config.yaml
num_key_value_heads: 2
head_dim: 64
norm_eps: 1e-05
rope_theta: 21900.0
rope_fraction: 0.5
bias: "none"
parallel_block: false
init: "uniform"
learning_rate: 0.00535
beta1: 0.9
decay_fraction: 1.0
decay_shape: "linear"
train_tokens: 225700000
dataset: "wikipedia_en"
Each number is 128 + 24 x the weight over its row's rms, rounded and kept within 0 to 255. Layers, rows and columns count from 0. Numbers have three digits each. The size before them is the row's rms in percent of the matrix's.

# up: layer 5 MLP up, 512x128, rms 0.0589, rows 258-310, columns 0-127
# down: layer 5 MLP down (transposed), 512x128, rms 0.059, rows 258-309, columns 0-127
up258 082:177155085097126121099109089117101113128112118125103146115150136126163125181139082123091145114141120120106147128176084170101161135139085147146125136157116082111162143164120114152126095139163170109107115150148146126128125154139114153116117095128153152128153117111127171135109130135130111155135111113094140156187121115088093122123117130080091130149183128147127094120112155115116117113147
down258 098:069085161157134120151146140135169124143142139086117113124095118118100134091099160144174088146110160141146121169099124110133102154125143105115129120099154208145124102099159134113133152112103116099142149148139142149102172114149100150139155137121101118096106159143135118121142133088101146104107142148140126102080123130178147136122142098156149158117122127098102169122119123147158139161121
up259 093:146134114154121093117128132113100113096159090125109160120125096137092118113123164101073131104126097135128131132106133184134115122131117160106120141145137155173130103146148103085132143110142091132128133158146116140121171124102125111135151126158098104096127136074133140105138118117158080141138151110107143122141107100096122118126126128130113163118099123067138090177078146196084147131155
down259 108:105136106113139161112093149124161151124151140151125087106154122102164150159109076149148134134127142103135086134128138099113124111135136098164126121106119096096066179132084108135119098125116131131074116118131138141152124177128107135119116124080154155164127156172117101175137141143141117106129109148125102110135125147164143117137122125096150098141168116157123141093155116057128106102112
up260 087:152133109139103145117083140085100145147111122123182139107097140105159144161122097148163125127143140098100099139137153146117176151114149063154181108182144126092113135085116140154089108164121126142146115102102119150125126139136100104157151096125125124128148102139146131136128139147139123102151117154086124105124157116133118124100090095130110113114122090137139100144151172165148080096152
down260 103:088100120118124116150167132135142086108158154142113158117160122161110113111136116126132128141107139122155148115114094121138094110110106139122086132065112144172145128157135121147137123072118135103129113166155117128148118120140177130097110131127148086147123147146094115108126121109146137160118134100146120144110089136150161129162179159155145145145151202116121139095114054106111162141117
up261 115:124108102123104122130088198109140121170138120145181122135102110110156111087080100129126157110136159154089116137166136157138116159129121126131150092181094145119084128133115141131103094089119142098170121117088105138131116118107141171163113143180131106128172111159129104121144168122096141137153092097115146158114140120129147124127116089107130123137089133106142124113091140151106142115117
down261 105:107098140092116155139109132121157129139142092131147141096094118153171134094135096136122135113140145131120136166086077108152126143105118114079143151156164135096156155115170117141110133107145147153115145127112085133111124114108136090139153096123115139105137128191156089097148108125095119114139092115147169099122086163150173123148139115140142105168086152121132124128135075120100153131088
up262 092:114137095126134127163156124130130125099116124099165105157151158114131132151136100131149132138150115127113166132123085115186084100128122163133118117128147160165089097134091112112072155099169143100151145137116112079151089122178119126091128095120118116151128142118157088100100105091146153153174150156140151099079130148126157159137111136130142118130113110125161129132094169142148105116122
down262 109:098100160138116137088131150156106153149143125137109160134117097157126115099123134161133138125130138167133057116145158118050176155110145119117119127145114077118148142127167155155168098153141095159124095119127142167123156110071129105157118144111122155115107121147096167147128146152091110115076149117123114155174132118129107092127137130118147124143134152149109125124153093117117144136110
up263 104:162141122118110164154092134154131124117131154111149106143123109115140103144117148127135195151135105126094134074100123117136133143126084137100150095104144158158118203168121154119154092136141093131168144096106152150072127121170113122108135146122115092135159111154134105129136125120134128089130133116113129115108172121144111150105140149118164136116129195125182125103131169153154142135134
down263 106:102110112158106131110123137115133133083093131147141098125126139139118117165120122087139122137174152159125154150169115121113174092105127078132133117123100076148189101081134122124135120163106111122148125127167139120140129146095134118153155145109173132083120128093146137134122125108100131161127134141141177158176079105133128104144114094091125110093124161122108133132140073124144152152088
up264 091:145116131144121124132163093091159154131192147102128083164154096125114136130089166151154131156118085152098107153135128101124139123102103130140133142187169122105125158129169129090115113136118139100111144128106166083100117155093148120101096088123164116145105094163156134116104130099136093140101137120128131122131124149095132151125109121114136100142166113130136116085143098110112095101081
down264 105:096134126130118136157126182152104101126082134156135160106099152149158131121173084133078136102135183116158172106131121172135097139145152124123117113079143130144143108119125144140135153101132124114165117141102118144137128127160140154101140195119102122102156176086134115107149117127121165130133105147135121122116138119156147103126115131134109146096080135090138130161104146139156165158178
up265 118:132096121151130121155094088109130104129097120118151082130111155089088115163120102127112140122184145183139123109102095129124150129106125133152124079144122115106104191121135135155165126157137139141113109131108110127119141131090136136086121155107140137140141096124138128124147178150168136123095128110119131132120123111153104179155087139109105136097134148136157169128067195133144156136121
down265 104:093152126156163111128148122185169107122155141185176157161132143120156130136129167110111141155153106112099141125130097093120109150113167124133121101128124136124136106169118073097117148111143135137102159068092144108140138104160143145137147121169157167113141151117143107136109133110103099107136163133113145101146091123098171117104144128110144134158141131115126144120104129103192135160110
up266 093:162151104118101114103110113100117097123112095136113128133116135109155136125106101114136124162108106083124129181119141159122153128132123081109112128114143132116136150178150145117138099077149108146130191107121134138133120105136093093134139153156115096132157140069073178134120144152151150121155080096141140126149143139155101113114128147126092139107085124090152138162138189152128153139128
down266 094:147094093170174137123141139107154140119160111130137142130130146152113123126101135118129128086124161153168164116155086103127111130139150176099113157182095123143150101089157088136099136121127088159120098159103112154155103179143150155111114113115156143116123112151160111129115127092111116156094167135097144100109089115080115141135152090160154128120119120178138125133123104094117142114128
up267 086:151148165099096113160172139121129149183140168125115081112189089159111190138118124127112160141110134112150130140133123126131172119152142141108161112143197137168126129148147138147125114118149111145131113107135106137134150096158102143119097095165134137117115135099172123113113087092123135109137130123117111092083132153086138151123149128115129129159124151118117104102178139097151108111157
down267 103:124115087125150134096086130125124095057108115149140166155081165110173079128144120142138067127122132135114136094117173133130098139108107136134114139115072126097180108126108155104156141118120146114111156142108158108112119148084135135129143167113129123151138118142081124119155176151131117138171117121121145161152133100159136116152081137135140117100132107137141132130070116146130144137111
up268 085:116097140144126151178101145115138137139149079073108138083085095174125130119142131128114137146107163147103152123110132114108154150099123158159162095148114180135067115137145082117108108087109138155149117103146097118122103100154143105131137119139174137109114134156128112138164116154147134149143162160125141151177153148118123134123070136079107118119165132098132125126134122143127145115104
down268 106:119132114103134098110148111158120126108095156155154112179167146082151151118110121136143108093149112108117137126143133156152121105157143095096110126126124068120138128136121158126142140186120097116103148144137163101150140137099150137129123145142090145109153148090117131143102146085128076087106096103115125125099098108121110149123166147168156113133062118191121149121100121111142105119152
up269 085:132142151141146107165106149122085157134161146160145073140130168123102146138145098139123147110139172137148117090113136096097122097119128138130141150112197156148115091129122120111135153145112108134142070081105140108138128107154134134176137156155099090109140144094158114153128140128148118140135132187096116149126101115134150144118141124141135131069141165144146094094148122148124163125177
down269 105:140107137102138128099156112136141088086119130105135158093144119152148100129126161116122109147138094114109135150151106182158157145140116097100087130167086115128148169128117142122131125118173138122147197178140117154137122177125104145101096108119147119135150115149128079114145127151115132107160111060156171131115133122111134138143138148120134141157117132103087165144110135125149105138072
up270 079:149096116107092143076086080123126137131161110086159122048137119121116146161092134113162116130096159103136142147126170127127090153165159097134125143105088162145102162164125112132126129127162149082161120157146167089127149139111085127103150116117147105129093152127129141125119119106117134141122089114113130118104118151143144131167112109139133086133158162132157120131148114121101129132090
down270 098:114173122152147110201156150118108129105100123146092125157118125166107145097137128127110149145173114165118098095120090127120155125110103164088112101144159120116133095087112148142125140150088154167098116102128131124105116115146190123136092125114101134100173122101126101134124118149153125103148169099129094149132186130126133106084134132114104160138142113109118116133082136133140119114164
up271 085:130142084117130120091117121151153150113169163121139123104101092129141144147106128101143142069143111148156143127145142114138126139122093150119125131177140142110186127187164091169111121116086089120105146124097150129111129081079087121136107142128102157091128134109146122109165103070145114114149138168105118136113116136094156124129128096138143124097129148141159166159112127140092139134147
down271 093:109143160136118118163113169092082122125105096124134131147152151116108110102141125155122119164122106086086092133108095137118131128129151080117146115089147135138100168091085144087129149158158180165139104131127127121129135176165141118120182143105112100138186121116142159149089118167145137132143128093166097135143156127157122158099119129144113124149138124105103091136137138131155094116125
up272 089:118111148102105134130133158082142105115164147162112080147089140096134096049125121109153118155112153151087125119137104137150096150136108150168111102154181151121157139149126135099111146134166136155166100120171103103114122109113155134119117136116133134141116125113121106115117115149139143148116160115135136152120116098094122179140079144113124130085164151140117094113117131150100150153069
down272 095:132137097135120142141123117185120164136121085094158139143151140156132154171143138145115109112128112092174166126098154097099126110126142108105146136095071112125080108111132166123147157114090134107100130174078128143150138148131119156130119124174126145115142124145154128138134161125126142095150112116109127076146132162153143071132133138154160120159084089116119156148117139126170150101149
up273 081:151087134126126124139166145097131162192116110147115114127128156108066129122101113092117095138161129122140123127124120096106151130135117128134162075113114145153136109149076134115085165132124134095154076108104158129130133172124145122126116151122128090125136178139129132168184126117162134149143082158115146161140113145151117140149147148112109140133133111145166117166124151096134170098090
down273 091:144164136155126136093098090164136104109109135081164105107122137169161130119159135148107158175115145139120153157089119181118125166141125118144115184170156142117116166114183162141121115094118135134132140144162117111146131095124125149129169132116161149111138120174139137107105127111138116134127137101155134099114163102156169113091121112152118111138119169093142127101154094152117124171148
up274 079:138135105127149081141128131165161123123148155152115143075127141146112162127124148143153135099134155105159131081159092120118133159133131170100095140112131172146163143140117111086086103079127152110070094153133095114060129149144146098145129111145105159138137090122118162145128138114112112164130120114108117108107114138089103107107130146101103108144110124130132174101109110133082138097123
down274 092:089137137148122140126106110076106165160099116099136107146149123094148091108100139084119113146108117173100139183110154149134093097126128086148163111142119092114115101147163139146143166177096087172163150109136169143156146088104115145106111157123171133100136155104128102098116137121136132112133150147156138148139146128156148124126114092138135144115124152102108090137128124119182114131139
up275 112:157130113150119111094086112098136122109145156110155104110114097099098088147107126098123154108126155122131141099111134138139182157145117120133183051133121150106134208142108127100122121151134135131131147135084127098125139120135120084153132118097146156129129139117109148138147126144104142151124116109103129115162169114138120098120140177123114085150130203141144100125107143131140147096103
down275 096:177151095116135110144126097165129140076122124165144159143130141175109144132132104118119089103091193117141105121103111105142157116099088148149121147146112112099183122146118091121139126152149148118093148132105112087135109143112153123132118102094135139141151123151095166130116111143158148170115093106146154177115167143154128081124153147125163096137107102115079127129111110120159128133143
up276 101:126118102151137152137113151083102134192128114107118117114165105110131104106167127128090132103113105083117181179136113146107125098139143128112143120173134118128114138133104129147105109130141085093153091145153159175159124132138120129134127115158144137160117158106157112166122154094092164158118082096119121120094170122100133092151111093160093134168101134119118157102121112105105127135134
down276 104:134131123101086119145127106166148123093128158119137111121078107105135134129109151168161138164133148138105085100141145135154138143143126153123112142133117151129133148109110131146173188137107128187139152143121117102143153126117120157155179172134091142076139127141143163093129125164163136080115153125144145129116070147123108102128113120094158112089119156130135103141150155147145092102171
up277 112:144150105124080109124098176083109090115128116153157075099108125133114113124115127111165152097130127131128110118103148165110119111125143143145148105113122137126157184121155144143117101132130136149115124177091124124128173115111131124118086166164167142134169104117144110108120131182131139079177151098119140109107166096083146150135135093146121115107157121112129124119131175105100155155149
down277 100:114148143095077084106142117095133141150177105147125104150117124191176156118133112130131133102095159140147127168105153143108123134143127155135124115148113120126151169145129183153101136110116107094130121118085151126100130106138137152149154156155099156134141161128150125132170106116110142089153088111145110139170127149120070125144139142174135099088120115106173119142098108107129116106155
up278 086:129121158116125128101111122108112109150138176091172151068131170150122120102121140102160129107134111161118151133152115155099114132101132154087159130144152119135140128115152142118152162163124122105086131073104152160100168118097169132170117179158140145161150154100130119140152143123117135144131131116145148139183124147142134138158099132115159140050124121110125106134117125110152118150085
down278 095:089138106151154143108132102153111140108128094169125137158171105113145127126169131133146135138117134109137092125140173098139140103149134119164094121133104095138090164144131120128127147078143078149165110161141107126150088158145105139103127123101126111106129103133129106082108141159129130119127142124084096151055100079110144124140118120151102116186096139128150124157167171139132137120155
up279 086:136142118142090134109104130149149157123099142123141093114111152136141087123149104148144126131127080181106111161078079140143165105113090112116133136088179130092069124140122114175117133135184127125096079064110124150109164125091141105143129144141118125122111149151139114153160105144126141107146143116124152157141077141130129106145130119107165123158130093116145126092130124106144146126099
down279 108:138102119125157119129148145114124105109161115129117161152154115118116168141122170119105139124124173073136157125179189111109119173144163165160100117155092115175188116126105144085128130135099139121161166172121137082130090109171123134142128105114133128114150112118130156119091178124137145146115103137142103099114178093118121160124133141135102152106148138114105134144122122135127133158124
up280 098:137136133116114132143097097109099120130093140164106077165132131086158096120076145146149118163102132144148160120145170116121163112107141108119130097107135138116124155142103128137152082106104115162137109120090145123110124111111175159092112133120161160073155140113143137104115132096127124125144121101104120106111121102164112132108133061105138085130098118104139191098106144148144109160133
down280 101:109087121158134090120163134147154120090122178136106137121146119115120106174158148103074176122156156142116119121145114130159121135122152152140118181137107117105105116092154140129138162104156154104077145142122113096150141128125110108139098157108116098188134095111110097156138133176136167124120162131149114135124145119131153146143123145127092164082134146126128102162132153127066147128149
up281 119:130105082166123115132135104151172128138080138088124122135145126100119100143138132113168180116144162124101131109154136132124117110140095131156143092118114168138161185116133137128113139139115134097088143091075154150093157085122147150155109150125117154133149111109122080160187105114112105133145125154127148094092149135134146132174135150117140123133087143106177157154155133107100128131133
down281 092:143145148128165155121113113094153120171115146090106142088130080133149166139128163175150101139144149156144111115151072174112111137143106119120168117173151200148114121145090104106174145150135112104122122143133126132089132131117126167127110111123110149130156116103126100164121089119100123144134152149124120139164135136147144120148119159133118128096080156143099152144123144117103148165173
up282 120:109098118141131135131145112151161072184103098145168094157150156130149137112117139111121131130105144135123122122117144212101123116138176110130130122139162149134129147121165145132119120082118160130127096118110136117122134077145084079103092110150134129107153156135123124128118147109124144126133095067088117136132126066133097141149158129098105124138102109120141143080092141142106156109142
down282 091:132102159151133163089140139142146145137073112148154086148116098118152133112151098129171134086100179080121146100126110148095166148137117111123095111112163121159141137161137134134148115136092148081126135075101109152148156114109125100167159150110131164114166114157167136154141111143133152095140138136170124154126159153116099134139107149178136130137106136140118119098134133167110115127165
up283 105:101092141143101105105100114150120061094120131109122119139110148107128120114119165094131109120130168166098171112109133140127167107156144109123140075135135129118131166167173208132141111096103159112154126153142122131156141106140120081116107143146137138124189123141147156124127144139160140112140108126097142139145119090152135145136149165124109109162123143095110152119085141139165158104126
down283 096:130135098157120156150137164086089106131132106110122131158128165069113119187121113169138132126100120089133140107105128118192139116118073141098144158144156147123126160163115094126134077125140130109123152117150105129134096155167140141181171099118158106119117093119164097149124122102133128092120121121162093157093139114140131097121100165088126138130118122137097136127142119144101131113133
up284 101:142140120152157138097131134117149088115077143137147136136147103106129150122112157136097120106138144129152141097139114169088121155151108156150131108102155152141162155128108115126102176192168153080123161129116172152102144123132119074166110137133138115109145132093174132135118160160090139181123135143114170125094109132105144128159129142127117144080124165115133109117140151122104148142080
down284 107:110096144115124115115142089102165133159165127163169149155127150114132146121148122118122152158158108156124154123155156053139095102111142131140138168114140153112128104149151133115146119121088152147110167102133088114117154156118130164094129135124122120125119147119101133129124082078168149140106098137111109132161119070171113149079137143123171134126119153123154113187101103129123137139161
up285 086:146132101171129202124124112153122138112154143119107128090164118081131147155101096132132095134117126125121139122118141110075120102143127108065144137127106172125113105109105136153134128156106095133140099078118091151129095114150087139131156112091124112078137090091130110137109141099166120108119114135100171155151142105166133128143112170115139115126124186109140152140121167123123139150141
down285 111:127124146089093099132132142147136112123107134107150127160095136163130130140138151119109109106146091104126073141117107146169145133118110122173089121149138075119117147168144117145113109101155136153108140169141196115102119129120154109139093126169141134144105149161140130145154112165108101129157123115169073105112129160081113161124127105148140119121118093162100098115127062135142125102113
up286 086:130134162144145146154101174170127120117152123094117153064115142119119096107083115133170118107122126134152158131188103092117120087144106125090170125155125133139142150172138111064115118128134188148147145115131109103121157106115113134153105189133122141108150109138127151126128101119147121100108094142145097131144156151115142110136162129137115126093170122114089129134108139169132092123135
down286 088:139114096121140106079147123115075182135109132097124121173129106124140172118126145107109100128137148113089121101068157152152159159116136126166111129097101112122116088092127136173171129158134090108145095135093151146127119152140114123083142075143146132107136146124122127096099162116166122142151126127128128091128112127125120119134079131127124135163121120169154105108144164083110167121120
up287 089:149128127100123081115115128097121115126105145102117090137139162123075119126115127142095135102125172125065101155134112126086133115100100186110167119106161139132109152116144139133149144154117105101122096136093162112154113109145121123135142104174144121162100092158174118129136142126166133096117095118119122158145115105177113140138124165143123130116150141128165163161156136189105169129135
down287 107:133161144158125158152120104156111140103169130145171155100112119114146136122134114093151150140148088136191131089124142147141153108142162105152090151130102128151128112142107140129088104118164142148137164112143098127102131095108124112108101175105108150105166140081106095151129113130142117166131164132160139090095157152118169112124154099090136087155125122097083091116129138112155117135138
up288 094:131115151081188144142114099143076131158153106118119122132087119165110091090115125089151104095128080108102110123110119143104082138128131125155156128115130164116080082134132139120136151105092139162099153138143143133114129107116148137118071154174105155121144073122091132137127136111112117101135121156128112131098155095106125105164143115135090136150127127142135153106122130162109104080142
down288 097:124112131141106166120147152129136120116077130141182106142164123104127151155130118159095130160134160134119132110136134121164168153147104127136118136156100069160164151145158096128154140144143133118093107130132150137170107182158123098134166163114126113142152163116138128132131125168137142135110158112149151114126072157161099098117135168130162089109096133126063103113157120122161143141107
up289 097:191146136118114112149128117125108116153108135132166117176101125144150157125134092128142117106109096094125118126079163181142100110120143127091090142136109139141092146110168113144124110097114138127123140141102144138083128084127126127141113129191155091069151097108169145130134140147168095133105135126137123097084085097110110110112111108113162149079146094114147149117122110123129133118129
down289 101:105130127144152166130134149090175123105157116138107102097146126119121099131158149084150163159131136130098088164136128089145175116122135153130130116134148142087176115128111122105132118162128093148102123141146097101146111132115165126140118166110097181112091123148078097136148110108108141157154099161124128135170162168123146110156131142135095105193130158103141158145134139132100112152123
up290 082:132134152101146151089122107133152159110153143113114078115121118087088128187115097126125151108104157171128095142123111158132139087135090137124104138120118116127154157119128107082117121110145126156158127169152144122146185157134098163131164157105154138130116110095127142162143125119084114087112144129165149069122110113118112164139100152169156106126135142118106123142128154147129078135094
down290 087:164127122140114115165158161139122122138118140135147165139104110146121139147128138127166165141147114086125130121102104103138101159127155126144166163147132154125096143146121138159125099182146123127122121064097147149097095083113137108108077113154084129111144138165098095109092147152133119131114103132130096165130124134173168139097149072081119161114127116121132143124086111129121148123177
up291 094:169106115132118153104144186147150078120125117150144145142157117095104112140131139081151108154126161119141132147156068141160174113143118054163209096115121118133148122135158098118140144138158113123129114126128145112118133160143112112171105135151133129107118155114133157142150109106119144163130121120125135104162125124114109137157134155120087156127149140109149099117111191171127122130124
down291 088:122134108138081131103107126137115126113144130130089116152138140173116140149163126149071130086099094112115053146108126098122097133138125153166139118107120144084121135117123145134125106139121164115147114131096112131161072131131110095112128146125136087095171127142111086128126079117146135164118079120122144136120157119155132172150120168161138128150095175142134131161150119163110152161104
up292 089:173124148136106113137153116139156123176125134147133140115148167150135127136101109181175142132178157165141065123141150147137157137121101101140169132115158115127096156141116098117149153133129171085115086127122122140074105123137117123176134135108098151131144152124160102139137129162122098133135113141148117155094159146181087127162138111109167092113117118121127130095107107139123112121083
down292 099:105113121126151135121104148110122131111111122116145110127107089134130139119159117078083117122102079074126177092091116110099130132155168146110112115137107158102141123140140108121105141118119085181139159149128155120173109113112112150127101120137155116156136138133116145111149154112086155125118169099081117085153099138071166131093103146111099154139138126131122122140165162111147132181149
up293 080:157124110188142100161094121148130076148093163142106151121105120111142170118149102141136195119116100085140099097171131151150157125144139122132131149124132086151177137140140121147134159164113167132135132114156151127127141137112124107150151169124125092151136108105146127157082127114135112172127126122129098141124130160157124123138172098083109118179164144102130116150096134109136107137095
down293 099:093132114085104169091171148128105158095168083115148127127151142131134094113116132137140080148129150154124156165116115109092099120121127109102102118151124176101085108130143141126130108088139097136104137129121086149133118137151102167120105118127117161113126154150119130066162165138124136095136136111146148098123126098086108106148091158178127158085113099135094122133149140124130146165135
up294 099:161144132113098133124095115105159187144115157133137108143119119119096118160098143118110127105144095126066110153127118137117143132130096152114119094096139156124143161127119054135151160187098088112110090146121124147165104153113127122137136148126096132114102155086117141149152136118138143097167141158141138103138130155152111124085132173137124079137097156147173129136146128161121162107118
down294 106:129111110165156130131128130153118072095145124130154131105108126165118158112118135123113145144141168093195131117113120098120110144127175081135139147158161106140103106162134166125098095101136167089143163122137136088100144075151133142118097124130160141150133095158138117102135138146126101142077097119138109160116108126096126114166136130118135167145165119109088158126122176097132094127136
up295 111:108121108185133130173118122141129118120155139144107123129167076113131127133102138141176129110100109129084155132105097160116131107141134115151113134101145131119187163157101104122146114114169160137106122113118133122094173107099115113160112142178161125142119085104101133160144183104137075131153152122122120123107104074098104118164109161164131117123115124118109154129096150157130100109135
down295 082:108138134170128111150136110127100170170118172162146128167091113133125126141097137097147114148131127101138148149135079127114123097141139131126097167113102132133096159118126126126132165136116150100146083079102134147163149128119132134163085154152127094171154096106136127165136175119099091109123150136162143122132073091112138134145107188120179150136116137156099147140103128152111148140147
up296 088:132086147126140108117119122175182120126119123125148152128114165115119089096137166127126135096134112110089145164106102142078142102127100148109093144167176111159087103143156093141140087079104108132136111111135112112111110123130082146146139100119113165146127129105103105128140156147140142109133124141140126113075147110149132139084101170127143135131181153115166178135125109127166119115101
down296 094:141149131127134127127146163084088138094154141141100098093160108141129112138121126115113127109143142127153131087143189116160127143114132105152136122080109133101157138134103174138093157163154157139103117158094133149145141124128164072121121156133148076110132114145123115118121095134116095143129151141116129149186145156099136108168157128100085163118102092154111083121119158127078133148129
up297 114:131107092130153107142065121098119150129163145136113069123152138107141102132091157100128111117111162131147182114126165123126167117166128165164125108143093140114088167133124134098157137123153132148114146151112119114101111124130162087148128117103162102119176114123153135106106161131093150108152096109104165084166136115100136109163133088152141129116099149126179145121120111148131114106143
down297 090:125091124106117114091113114155113109147134139152158104147156103133158150147162100114072169111135141118140173141145096134141169131146123102148091129145149131152154140105098159091158134159109097124113119090114068111169124137143090118107163135142157075168154114082137126161127137147124171144112142145161124116150117132136124097098133148105137144095102161098092150119116147102153127101116
up298 089:127108125070141126133103109118161065148100135080118123126141199144153089176120109152126159128136145155140092126143126154132108119115167083115107115125092133139122113133124100129163157115131080123150119138157104121116131160117151079135127111152180131076172121130124117127099124158108148130124082116120133080104138128116146129149119134113144117075173138127154113114133142118143160150121
down298 101:144119149179104108133152151133118169131177133135133104129094088113089137110159159106133129137116137104133125109098151101105149155107121144128126148136156110129115156134129130123091111110120163148094104141128150148112125096150106161144132130106072106179084110138146149130139128090142125113147177138137110154132092135158117108086138157187118120182085114152100132122152107166110079106106
up299 118:129138133146170129159105109103146095101085153137140146110095147095137120091121122090151149134119121143078124142094108159126155147142101167167147130193158143098110124127148121097119118112162151137131144108116139092129122132144105126119102186146148149143158130102111158152109158123142105140158143110122163123097092096109154123145127142153117125140106118063152159077107132129168137089100
down299 109:127132145097134172104114091099150119138137116086133169093112149111108133084120091122123158094105077158124185121150159169136127163132096165138152116147109162126118147125147111106104103128148141145164106139114110097131101144099137131136091141121153161162113126116131144122078095111125120171138068123119155132132112115160163118100131138158114124158154107075123143106135118152149152124091
up300 091:126149113130082141120127100129119113101180150147118146086110085144103104138137092140135162115154133102098129124111105106103113104110105111125130133151155121099143108110125188062119138147097099116122112114108117140137136126066136064096097190107129120108121132111124142147137112105153088092138157128160106131078130129116128102100111140100100094139156134117170104145124136131103145104103
down300 106:152101135111162130145099179137122158141083123107137115170130180104152153119140151119136114138113109130146142163135126163116165145177146123114117115083112136142149159141139068167129144100129126147119118118172132128136132133160138174165157088157118145161142154153116114133118121154109174135099107133121151115187136147110118172143128107135115167076114109096107153117135117128165112157153
up301 111:115126154151099125121109140168151160113144140158138126122148103123112138088127117081105166066164116138119154105149113118124116118126104140134158108120133172088161162124129101128108127142093145085179138136111109151107124114121114127153104151131142133114140123124089106130182123131111109165149146137131166112123099153121132108122162122094146123125186120142173202151100126109156182128105
down301 115:144100118130179136157117164136109118147134176151064108113142149176110114117140126165139112172088143118137075136118108160105135145160119124094107172171137112151162116142116125097130130083141147138093135144152173143137157162137113137127152106130147130107123152105145150116069120119115134107099083159132113121125121143110142118153101130169078135113094151091131111103134139132139092109146
up302 092:132114115130125132118128131105122083116115152113101130122103105143146142126120058061138104108121116151138166115139143202093182082157123128133112106104151142132134151092157096068078127120111122108165106149168136147110128112089163136115118155111097107088121124149142126123119126151120122128149181158122106101148110092115144150117128143156154108154137136140119172108138122140144148123136
down302 096:098160123128093145147129134154119160149149161167146117132132128110097114120130147167112140173142141117105138129100094099182066176122111123111165123101096101108134150174102128161151151101155102119100131109080139119172107123162124124110137116141165144135112146121111149142124100123132147127091067105131163140131125154163111127143124091112103157122112087134150116160086169116139105136132
up303 106:153091100169170118162089150159165109105143180141158100152143127122132106158101141119157146096157151185105119136121121133151160157106100103158170125103132108129160116101129120131138120143136157124114114099077115103130155119103128114134110182111134133121177119145131082100117190119125138155126133145123168160132148081148113117138136145127125118160156155125141115155089129134149161125125
down303 105:125116144090116105126120136103161144148173106114056146118126081115135168108135103129131129162104150085125113156134128154157137089148101131114145138153161173134104123144095140156124086110142136136144166168136143096111101158114102095138141115127146146144109126118140201116108138171112143106156097113156109124082136148122155148142151104148119104102131156150129142105139146080124090108149
up304 109:113121130129111116117093100116122153101158151120165099143105068118118135101100132077122112153123079089092109163097149168112121079125098091132114114107125180138136127130166124132108127112081129167138119094123149135110163142115110148125123172165109121101118119098120137168130133114079129102156125137151137064107139084111132131110135120129141122148163112122142137112128128156159129072141
down304 093:102150097165113142129129125103180141142136132135134095124134139168127142129158135160109146127108188117137148136130110075136100135124171124137138100137161087147135122153094112066112161148091145095077140108098133098109125129155140094137109125145179147143121099162094111151131139124105132133184135154108094104170142141099153148133135140103139085113130132129079137111112133115128103109170
up305 094:135109125125153131105114110112115138187129125116102113109128108121138150083093092173127090098141144116135139142134101132151127106125094105136122115162079092124141171199172114081157135085133098131145100167095168154112128140119151118111140169193128128114141139111111118114150168147095110117124120154142101152118103162113092119128102106110154094135102126111136100132122132131131145118165
down305 106:135113130118129115152145136171153112122166124154126134102159153096110093167170128106130160166155131152099124098126147135094142160155158137110150158136142170133108090058141124148092113145123172126137142127167122085128111132133113129119118094083125129124113119137143141165147084091156148168127158114101125098132180114160112150072129111148113137131172118122104146118105139127103121160101
up306 097:148121110152110096147130176133154148174183148156179113128141099104124117130112133169140135142151135152118138118139108134175116147117168115182186111143093141131116137133130143122147096128143089117131125158073114120130123135137072081124138144129153081108150093146127127126157126090109117088120149127144135167109080131098124145126137117137190104108118167139115112113134139150151134147108
down306 111:104141153138132150152120085125086098110102101089091117090092146152130163136132135095117113108109105111127156122117129177081150120133119120077094160131144131117139110129098137135087140109113139130127148086181133116138129129133147171117102114115099187104099165096128148114095113136139116146135137137117126100126166128142082117102114125112070151153147110107180144128112093112109152089143
up307 079:149127124092182139118117123115140099097132096138121149131144119157121146155125144102142164088115186124114171099146059099113145106097117095149137105132157133184097137154159104143121160141149088094117159133099140152164161135108122147163125133135147141105106105158102150138143172165148143105159174138079109146146126106122121154117125136114120135130111111125125104108127132138168170128103
down307 098:133147126162097105135145118145086148138135158132135128129110117111116119080098144166092108144138078146149089137085171147129128139164127138123131141110110128092139117091111140119136114129134168149133109080187120118079116124145119079093155128144142079125130118101126101110111068091092120178124082130158141114117125104154120106131117131165144098143127130130123182147138126142121106145168
up308 111:125144067175085109134067146125135111143134145124146100124172082106112156118078106137129139112135142102110089179130126154113110140159147135081122112149106140097142121132138158109109098141115126112119122142126155099129115111104090103174112132186139154117127142122175141149127157125186147124136126126124157150150125131142147115168094090144092113098144135130129108121158145160105135095105
down308 101:156147113134121118155152103098141148146131129136132120119069133165126169146145153107148111113137113112132132133112102125155110150093065115170140124132116129126119155143129107093106101173170120105141090139136144122138103149122089133106138142139116108117097145117146112114106087107116124116123119110112098087153105100148081158104147136061127142177101117117166141150088135113068117157078
up309 106:110114104170129098118137161142124139185144122109148102101091139127104113075110129103112144113148099122097170118129126148082095148121108099160168054112101111087189132167131135127120181137108116141090121133146139161073148126117144132131111104147142107128119125125150138129141128102099113124133091136092152133157093111148120147134134081149079124143144121122121100135127153136108136101116
down309 085:114139142092175181173105127150069117101146143144149143115131148130125140121110091152139117147159146126138126114121159116130131132087184161101166109111138106157081122127113144117113084101083107134114134123138123139106112137119158140111117139080102133185102113130107077122133155125120133106106127104092117111115156127138068119157117119116140124105157114136142167138110150113167080162115
up310 111:119100108135143171164141100094099130105138121135138138152086115130145155153130163108114123108150094101128121086109148154143151148173092111100119116157151173123161118162133101074155130099188104116135134140088121128132141128140128141164110144153152146125153186108098103157142141110118156159105106126149095115149139163127079103110108129104096124138090148106159116156110129110145165131151